Weights of a small GPT-style language model, trained from scratch on English Wikipedia.
Size: 12 layers, width 64, 2 heads of 32, MLP 192 GELU, vocabulary 8192, 1.08M parameters.
Architecture: LayerNorm before each block, learned positions, no biases in attention or MLP, tied embeddings.
Training: 134M tokens, 4093 steps.
Each number is 200 + 30 x the weight over the matrix's rms, rounded and kept within 0 to 999. Layers, rows and columns count from 0.

# layer 4 MLP down, 64x192, rms 0.309, rows 0-33, columns 0-95
201,155,193,176,227,186,192,259,178,195,209,179,225,203,174,213,214,143,233,199,179,193,217,136,222,201,234,158,215,207,167,193,192,160,135,248,238,190,263,177,169,186,136,249,260,200,189,136,196,217,177,228,176,197,258,221,197,183,152,280,233,228,199,144,185,186,187,221,225,134,212,162,188,192,158,184,148,158,178,202,173,205,183,222,241,221,189,186,189,214,253,150,194,193,197,234
221,160,267,202,132,176,217,175,199,206,181,236,206,234,235,178,195,200,302,239,209,190,221,262,204,197,192,216,206,129,182,215,265,208,220,191,161,235,151,189,185,227,199,186,190,237,227,184,195,215,197,197,229,186,238,191,205,180,157,202,188,237,208,206,211,207,228,213,249,216,224,165,223,223,231,231,154,202,193,153,158,124,213,181,188,203,192,220,231,185,203,163,224,236,215,204
165,139,178,213,129,209,157,193,202,213,197,206,208,235,153,163,204,201,214,164,206,213,196,200,195,176,184,248,194,266,187,221,188,245,209,195,201,147,233,229,200,189,245,171,168,193,176,180,193,213,201,164,185,194,240,198,220,203,256,166,148,134,205,196,212,219,211,205,180,220,200,180,242,222,225,193,158,180,216,214,145,162,184,205,223,163,188,219,226,178,215,185,194,223,179,205
159,174,183,203,226,165,174,202,213,174,214,204,182,187,208,226,170,213,234,182,182,211,188,205,192,216,257,139,169,189,227,165,186,151,214,208,193,145,229,178,158,179,238,216,183,200,214,194,204,234,243,132,203,179,234,181,240,204,161,212,173,156,119,170,194,230,212,172,189,206,156,225,227,197,174,198,179,159,160,236,167,167,176,159,226,204,215,202,242,163,198,173,173,206,210,217
200,233,178,234,172,137,208,202,231,208,184,202,164,228,241,229,196,233,203,249,228,215,192,203,238,183,225,263,186,202,221,247,238,220,160,247,178,222,195,243,208,156,228,240,238,232,161,183,208,212,113,211,227,161,203,123,236,227,226,248,206,213,228,262,251,186,259,177,195,208,205,188,219,206,173,188,165,205,185,202,214,190,144,207,168,170,209,217,185,186,202,245,160,200,181,193
185,183,203,249,181,173,158,215,210,161,179,218,201,209,241,224,198,233,211,200,216,193,202,222,242,196,156,236,150,147,227,194,162,187,175,184,177,260,138,230,171,183,220,194,209,205,228,192,212,243,159,165,232,187,163,190,161,225,192,151,256,175,193,221,211,232,209,195,214,225,224,206,204,210,178,227,184,219,190,202,217,176,172,206,227,215,215,224,185,211,202,218,229,178,220,157
170,211,223,169,153,201,202,226,219,223,221,190,214,191,220,207,199,228,226,169,221,202,218,171,209,202,208,190,260,219,182,210,250,172,196,238,208,183,221,184,163,218,212,211,205,194,173,249,185,236,260,225,192,211,174,182,173,166,219,204,197,181,187,226,150,183,236,206,122,215,188,218,170,205,146,240,151,188,197,127,140,202,216,196,262,290,152,202,166,111,235,173,206,214,162,149
177,222,158,218,208,211,205,190,231,158,201,180,193,179,228,171,193,234,171,203,196,211,189,189,154,152,196,250,190,213,255,222,236,215,199,224,215,221,213,247,229,181,205,164,179,217,223,176,220,212,199,250,234,198,200,209,247,250,226,92,173,204,234,201,227,182,246,146,167,255,210,247,210,195,84,208,182,173,181,150,221,220,191,202,189,191,208,262,271,217,209,228,189,238,215,279
146,145,216,211,200,153,187,221,205,198,204,174,212,183,173,144,200,248,234,193,187,202,236,193,232,242,234,206,224,256,173,170,150,200,288,161,175,215,193,200,188,190,190,204,253,180,174,194,182,171,190,239,158,164,207,223,210,177,244,195,211,160,214,164,229,217,236,261,165,182,240,215,187,317,223,202,241,208,204,204,237,244,145,124,237,219,210,258,226,179,172,150,193,165,187,168
146,206,184,149,203,243,133,148,231,204,206,126,241,239,173,228,168,181,196,152,162,181,213,173,184,176,193,181,200,228,170,175,247,175,194,210,235,209,168,174,151,281,199,189,184,155,178,174,176,256,240,190,172,198,184,212,188,193,168,197,211,185,213,156,179,205,241,208,236,195,184,265,205,172,222,174,157,198,203,204,200,169,153,194,180,290,186,210,184,228,188,210,227,148,228,194
164,187,184,127,169,188,155,248,231,239,265,196,235,200,210,206,220,209,169,213,168,197,233,152,234,245,148,202,257,201,191,165,139,176,210,189,243,185,166,188,156,176,176,217,236,179,193,206,167,243,217,164,154,155,222,255,186,164,213,186,190,185,228,137,186,186,243,251,228,171,172,257,222,243,180,199,125,159,212,198,164,217,141,190,221,151,219,162,208,185,165,243,204,193,215,201
227,231,212,190,193,244,168,129,222,154,185,180,181,214,242,203,211,207,254,206,192,170,240,205,184,189,186,240,200,188,167,218,175,225,195,186,185,228,139,165,218,195,228,227,234,230,206,239,180,215,217,206,172,208,140,164,200,227,281,250,132,206,204,152,202,215,230,191,276,215,159,185,255,236,204,211,144,256,186,201,220,257,171,234,215,210,217,234,190,202,237,195,195,214,195,273
190,214,196,204,193,222,215,179,218,186,197,205,239,211,180,229,199,201,246,187,208,199,270,215,187,228,266,217,210,255,180,198,189,211,253,213,252,142,192,177,207,199,206,215,239,225,183,163,201,221,242,232,189,164,205,221,207,189,189,192,232,198,201,204,199,189,177,152,223,210,197,225,150,244,217,184,226,171,181,188,241,146,208,155,217,114,190,179,199,229,218,190,220,212,200,201
212,171,166,247,203,174,195,216,180,199,213,154,181,222,205,225,171,158,234,229,182,209,245,172,165,217,145,213,168,175,185,177,185,204,165,234,273,167,205,156,152,185,204,223,189,152,190,162,203,177,220,215,196,203,252,270,176,171,263,223,238,210,212,224,202,218,126,187,155,198,179,211,161,164,268,220,255,179,252,200,207,219,258,195,172,205,204,237,215,242,231,179,227,225,182,214
163,186,181,196,228,206,197,186,234,172,178,203,165,181,168,232,169,244,225,227,235,218,178,190,203,238,235,262,140,198,251,168,235,213,210,131,180,241,195,218,180,192,208,218,177,198,196,168,188,256,195,283,231,180,173,200,180,222,221,240,161,211,239,256,228,231,184,206,179,210,180,182,221,172,214,192,202,227,227,173,230,259,238,217,212,224,176,209,175,215,165,190,240,223,163,182
156,209,192,188,252,212,150,228,148,186,159,181,204,251,156,191,193,225,232,206,188,170,173,197,233,191,178,213,189,228,175,228,194,194,239,175,207,170,193,265,143,251,265,205,168,177,173,200,208,217,188,274,183,200,154,201,189,172,186,185,249,198,178,238,200,216,194,238,241,181,187,224,199,164,187,168,280,194,205,213,229,212,165,161,244,236,152,239,165,163,196,174,211,196,206,174
249,239,251,152,193,177,165,196,241,214,218,165,215,179,261,195,196,212,195,246,222,233,150,184,186,189,166,211,174,218,224,153,167,198,198,187,226,193,187,169,142,174,168,249,157,188,187,231,211,240,139,206,204,267,153,123,206,219,177,217,139,183,234,221,230,183,247,224,143,223,207,210,201,149,156,216,232,222,236,165,165,277,188,204,254,170,176,169,174,217,164,167,203,188,157,207
197,201,213,191,280,218,184,209,182,190,217,168,195,161,175,195,163,231,208,206,206,164,176,206,203,166,209,237,161,209,211,192,176,236,197,185,173,154,237,197,211,193,211,237,270,196,208,194,185,236,250,184,201,177,211,178,201,169,211,193,191,204,150,198,205,257,256,223,143,224,190,182,191,144,177,219,247,230,222,183,182,228,205,190,234,202,189,138,165,219,244,216,237,174,231,235
224,208,205,205,191,213,203,181,188,212,239,204,227,228,238,205,198,172,244,186,153,184,233,201,182,244,167,214,181,110,209,169,233,165,169,247,224,177,218,188,187,190,186,191,185,242,222,216,216,225,201,206,188,227,194,200,177,237,248,268,180,225,194,175,204,195,218,175,220,198,219,242,188,220,207,206,191,228,250,207,166,287,241,267,224,199,188,197,211,204,230,175,200,187,203,199
253,217,178,199,209,201,176,190,214,204,193,199,223,222,175,225,219,193,188,216,185,228,273,199,171,255,241,180,175,206,210,169,236,204,133,216,249,184,222,174,181,198,231,202,188,176,183,213,227,200,182,147,183,215,170,147,187,181,177,201,189,184,178,196,169,194,218,187,171,131,194,264,143,215,228,245,236,169,247,226,234,217,209,212,175,187,235,189,189,203,196,180,203,170,243,183
197,218,223,257,234,167,210,215,188,132,214,171,161,187,156,220,183,249,186,230,231,229,189,222,230,271,154,203,180,254,166,190,273,224,203,183,169,196,143,210,217,208,164,209,177,232,200,222,262,183,252,181,197,163,216,274,220,164,247,224,213,197,173,230,244,131,156,230,207,189,179,176,219,182,187,193,180,213,136,157,286,180,178,211,195,176,219,226,201,259,242,208,243,182,150,207
114,224,174,209,249,159,190,177,188,205,181,183,179,177,159,206,137,191,146,231,163,201,212,174,208,168,215,152,194,170,226,170,167,176,222,200,195,184,183,174,175,189,168,194,155,174,233,187,205,196,250,152,193,225,202,226,246,211,172,185,197,196,179,176,171,146,210,229,185,175,181,183,217,137,190,191,209,219,171,191,171,204,179,125,204,91,184,193,222,187,196,249,185,190,201,205
227,137,228,247,160,200,205,179,218,237,187,204,195,311,176,165,239,194,187,178,158,212,198,158,255,251,147,207,172,204,215,222,191,210,217,217,164,160,193,260,162,216,223,220,201,231,222,177,200,233,213,172,205,182,125,181,159,221,187,236,186,148,209,183,198,229,208,189,239,189,162,191,231,189,179,161,210,183,205,138,210,199,174,173,257,208,225,259,180,124,255,180,194,193,202,225
204,206,199,164,135,247,177,216,224,199,171,226,169,198,222,219,212,196,173,187,166,199,231,217,156,168,210,170,227,213,198,241,229,207,208,173,272,200,185,234,168,230,194,162,227,226,171,145,164,185,211,242,182,192,158,205,226,241,239,266,216,157,158,211,188,184,263,201,193,283,235,230,178,181,217,200,197,165,258,203,160,221,177,200,185,219,159,169,193,197,162,202,188,203,203,263
200,141,234,145,173,207,178,152,167,201,218,198,216,105,208,188,172,204,185,209,187,303,218,200,237,147,194,184,177,197,206,177,184,196,213,210,190,154,150,180,177,199,181,183,188,222,184,218,174,169,177,255,167,248,185,231,201,214,197,198,159,166,259,211,157,184,250,205,151,216,160,202,211,191,174,138,207,242,249,214,140,254,172,217,240,129,248,196,201,239,169,228,169,216,227,223
179,197,222,192,230,200,217,136,287,233,226,107,191,185,145,197,145,233,190,213,169,140,230,199,172,196,140,172,198,157,201,194,211,222,178,191,231,175,207,118,206,230,183,228,149,205,199,234,209,233,222,177,206,169,199,251,227,228,194,231,226,170,202,201,193,222,220,178,263,204,197,210,188,191,189,241,206,188,236,197,157,215,213,219,202,184,244,157,236,233,174,129,172,102,187,246
224,179,220,179,218,194,200,224,191,214,211,171,198,194,267,182,202,226,231,227,221,206,214,207,246,225,185,189,236,209,150,218,185,203,247,197,216,206,184,216,191,201,224,188,187,233,170,212,205,193,278,122,213,195,202,227,208,183,179,256,223,232,152,211,226,192,173,186,197,172,203,225,215,224,212,208,167,175,179,172,241,237,182,194,251,227,214,193,240,195,216,209,218,230,123,212
229,214,186,232,174,160,223,196,187,236,176,155,197,179,177,191,177,245,128,174,211,160,178,207,237,196,146,159,186,193,173,144,207,203,164,188,235,175,194,196,178,131,199,225,233,217,200,214,225,211,228,288,188,203,224,196,212,202,260,212,171,210,145,241,160,163,203,156,284,196,232,192,193,265,154,219,202,180,233,168,189,209,165,215,251,206,193,243,184,156,186,176,221,215,158,184
163,169,214,237,246,197,208,214,237,164,171,215,218,242,171,188,200,200,170,227,189,205,225,209,218,223,174,260,210,198,173,201,181,178,166,237,221,201,189,157,142,211,156,180,215,187,233,153,193,176,194,248,203,138,214,290,202,186,156,173,264,199,228,198,209,262,216,195,171,178,224,227,179,165,256,192,195,151,178,184,219,212,233,223,188,204,180,206,176,237,242,147,214,155,267,184
246,185,188,180,180,179,223,185,208,170,172,217,218,128,231,198,195,196,175,204,174,203,194,181,179,219,268,208,207,183,188,234,229,203,208,194,169,199,215,169,169,240,182,203,176,220,233,239,204,192,239,187,202,188,238,193,198,216,203,215,209,260,219,199,220,192,191,168,174,209,212,219,203,198,229,226,207,196,167,184,169,166,210,197,231,177,223,233,211,223,129,286,228,192,213,199
113,212,180,223,198,164,179,220,202,127,181,194,223,218,224,177,204,234,152,181,182,158,218,219,164,194,209,219,191,229,177,207,177,197,235,201,201,151,214,201,172,219,174,194,197,152,169,172,215,221,141,219,194,196,197,231,225,151,169,229,217,146,177,231,262,206,190,238,190,193,212,181,192,294,148,177,224,209,126,169,178,243,175,216,242,181,126,224,236,179,206,216,248,231,194,176
169,200,233,194,147,149,230,205,202,218,192,170,209,170,176,224,201,218,208,231,216,243,211,201,203,198,221,173,251,232,244,226,207,180,182,168,220,159,167,171,211,225,200,266,186,214,206,196,155,197,162,196,169,233,212,156,232,176,232,170,206,191,209,160,184,245,200,204,149,184,145,228,226,154,195,185,212,230,230,170,213,240,221,154,187,114,253,171,211,164,199,191,181,196,190,199
204,202,164,224,243,210,235,169,166,192,247,203,198,221,150,222,180,220,179,209,227,191,198,217,196,165,211,201,174,229,205,185,171,196,207,263,196,208,206,206,213,192,191,206,215,181,155,186,224,184,232,169,234,143,222,193,185,210,180,176,196,180,143,219,231,177,171,216,187,201,240,208,169,184,237,244,239,186,144,173,187,169,221,192,206,186,155,202,258,190,180,263,199,201,163,200
259,173,191,230,168,239,183,203,185,180,244,184,219,193,219,199,160,219,201,185,204,210,187,204,229,206,173,251,196,224,211,202,176,187,193,211,225,184,200,186,195,184,200,206,198,235,229,224,186,200,179,149,215,182,205,180,246,188,196,145,209,196,197,198,241,178,165,196,154,194,249,182,216,226,211,235,278,232,199,172,233,167,198,245,213,238,167,191,218,212,185,186,238,188,183,189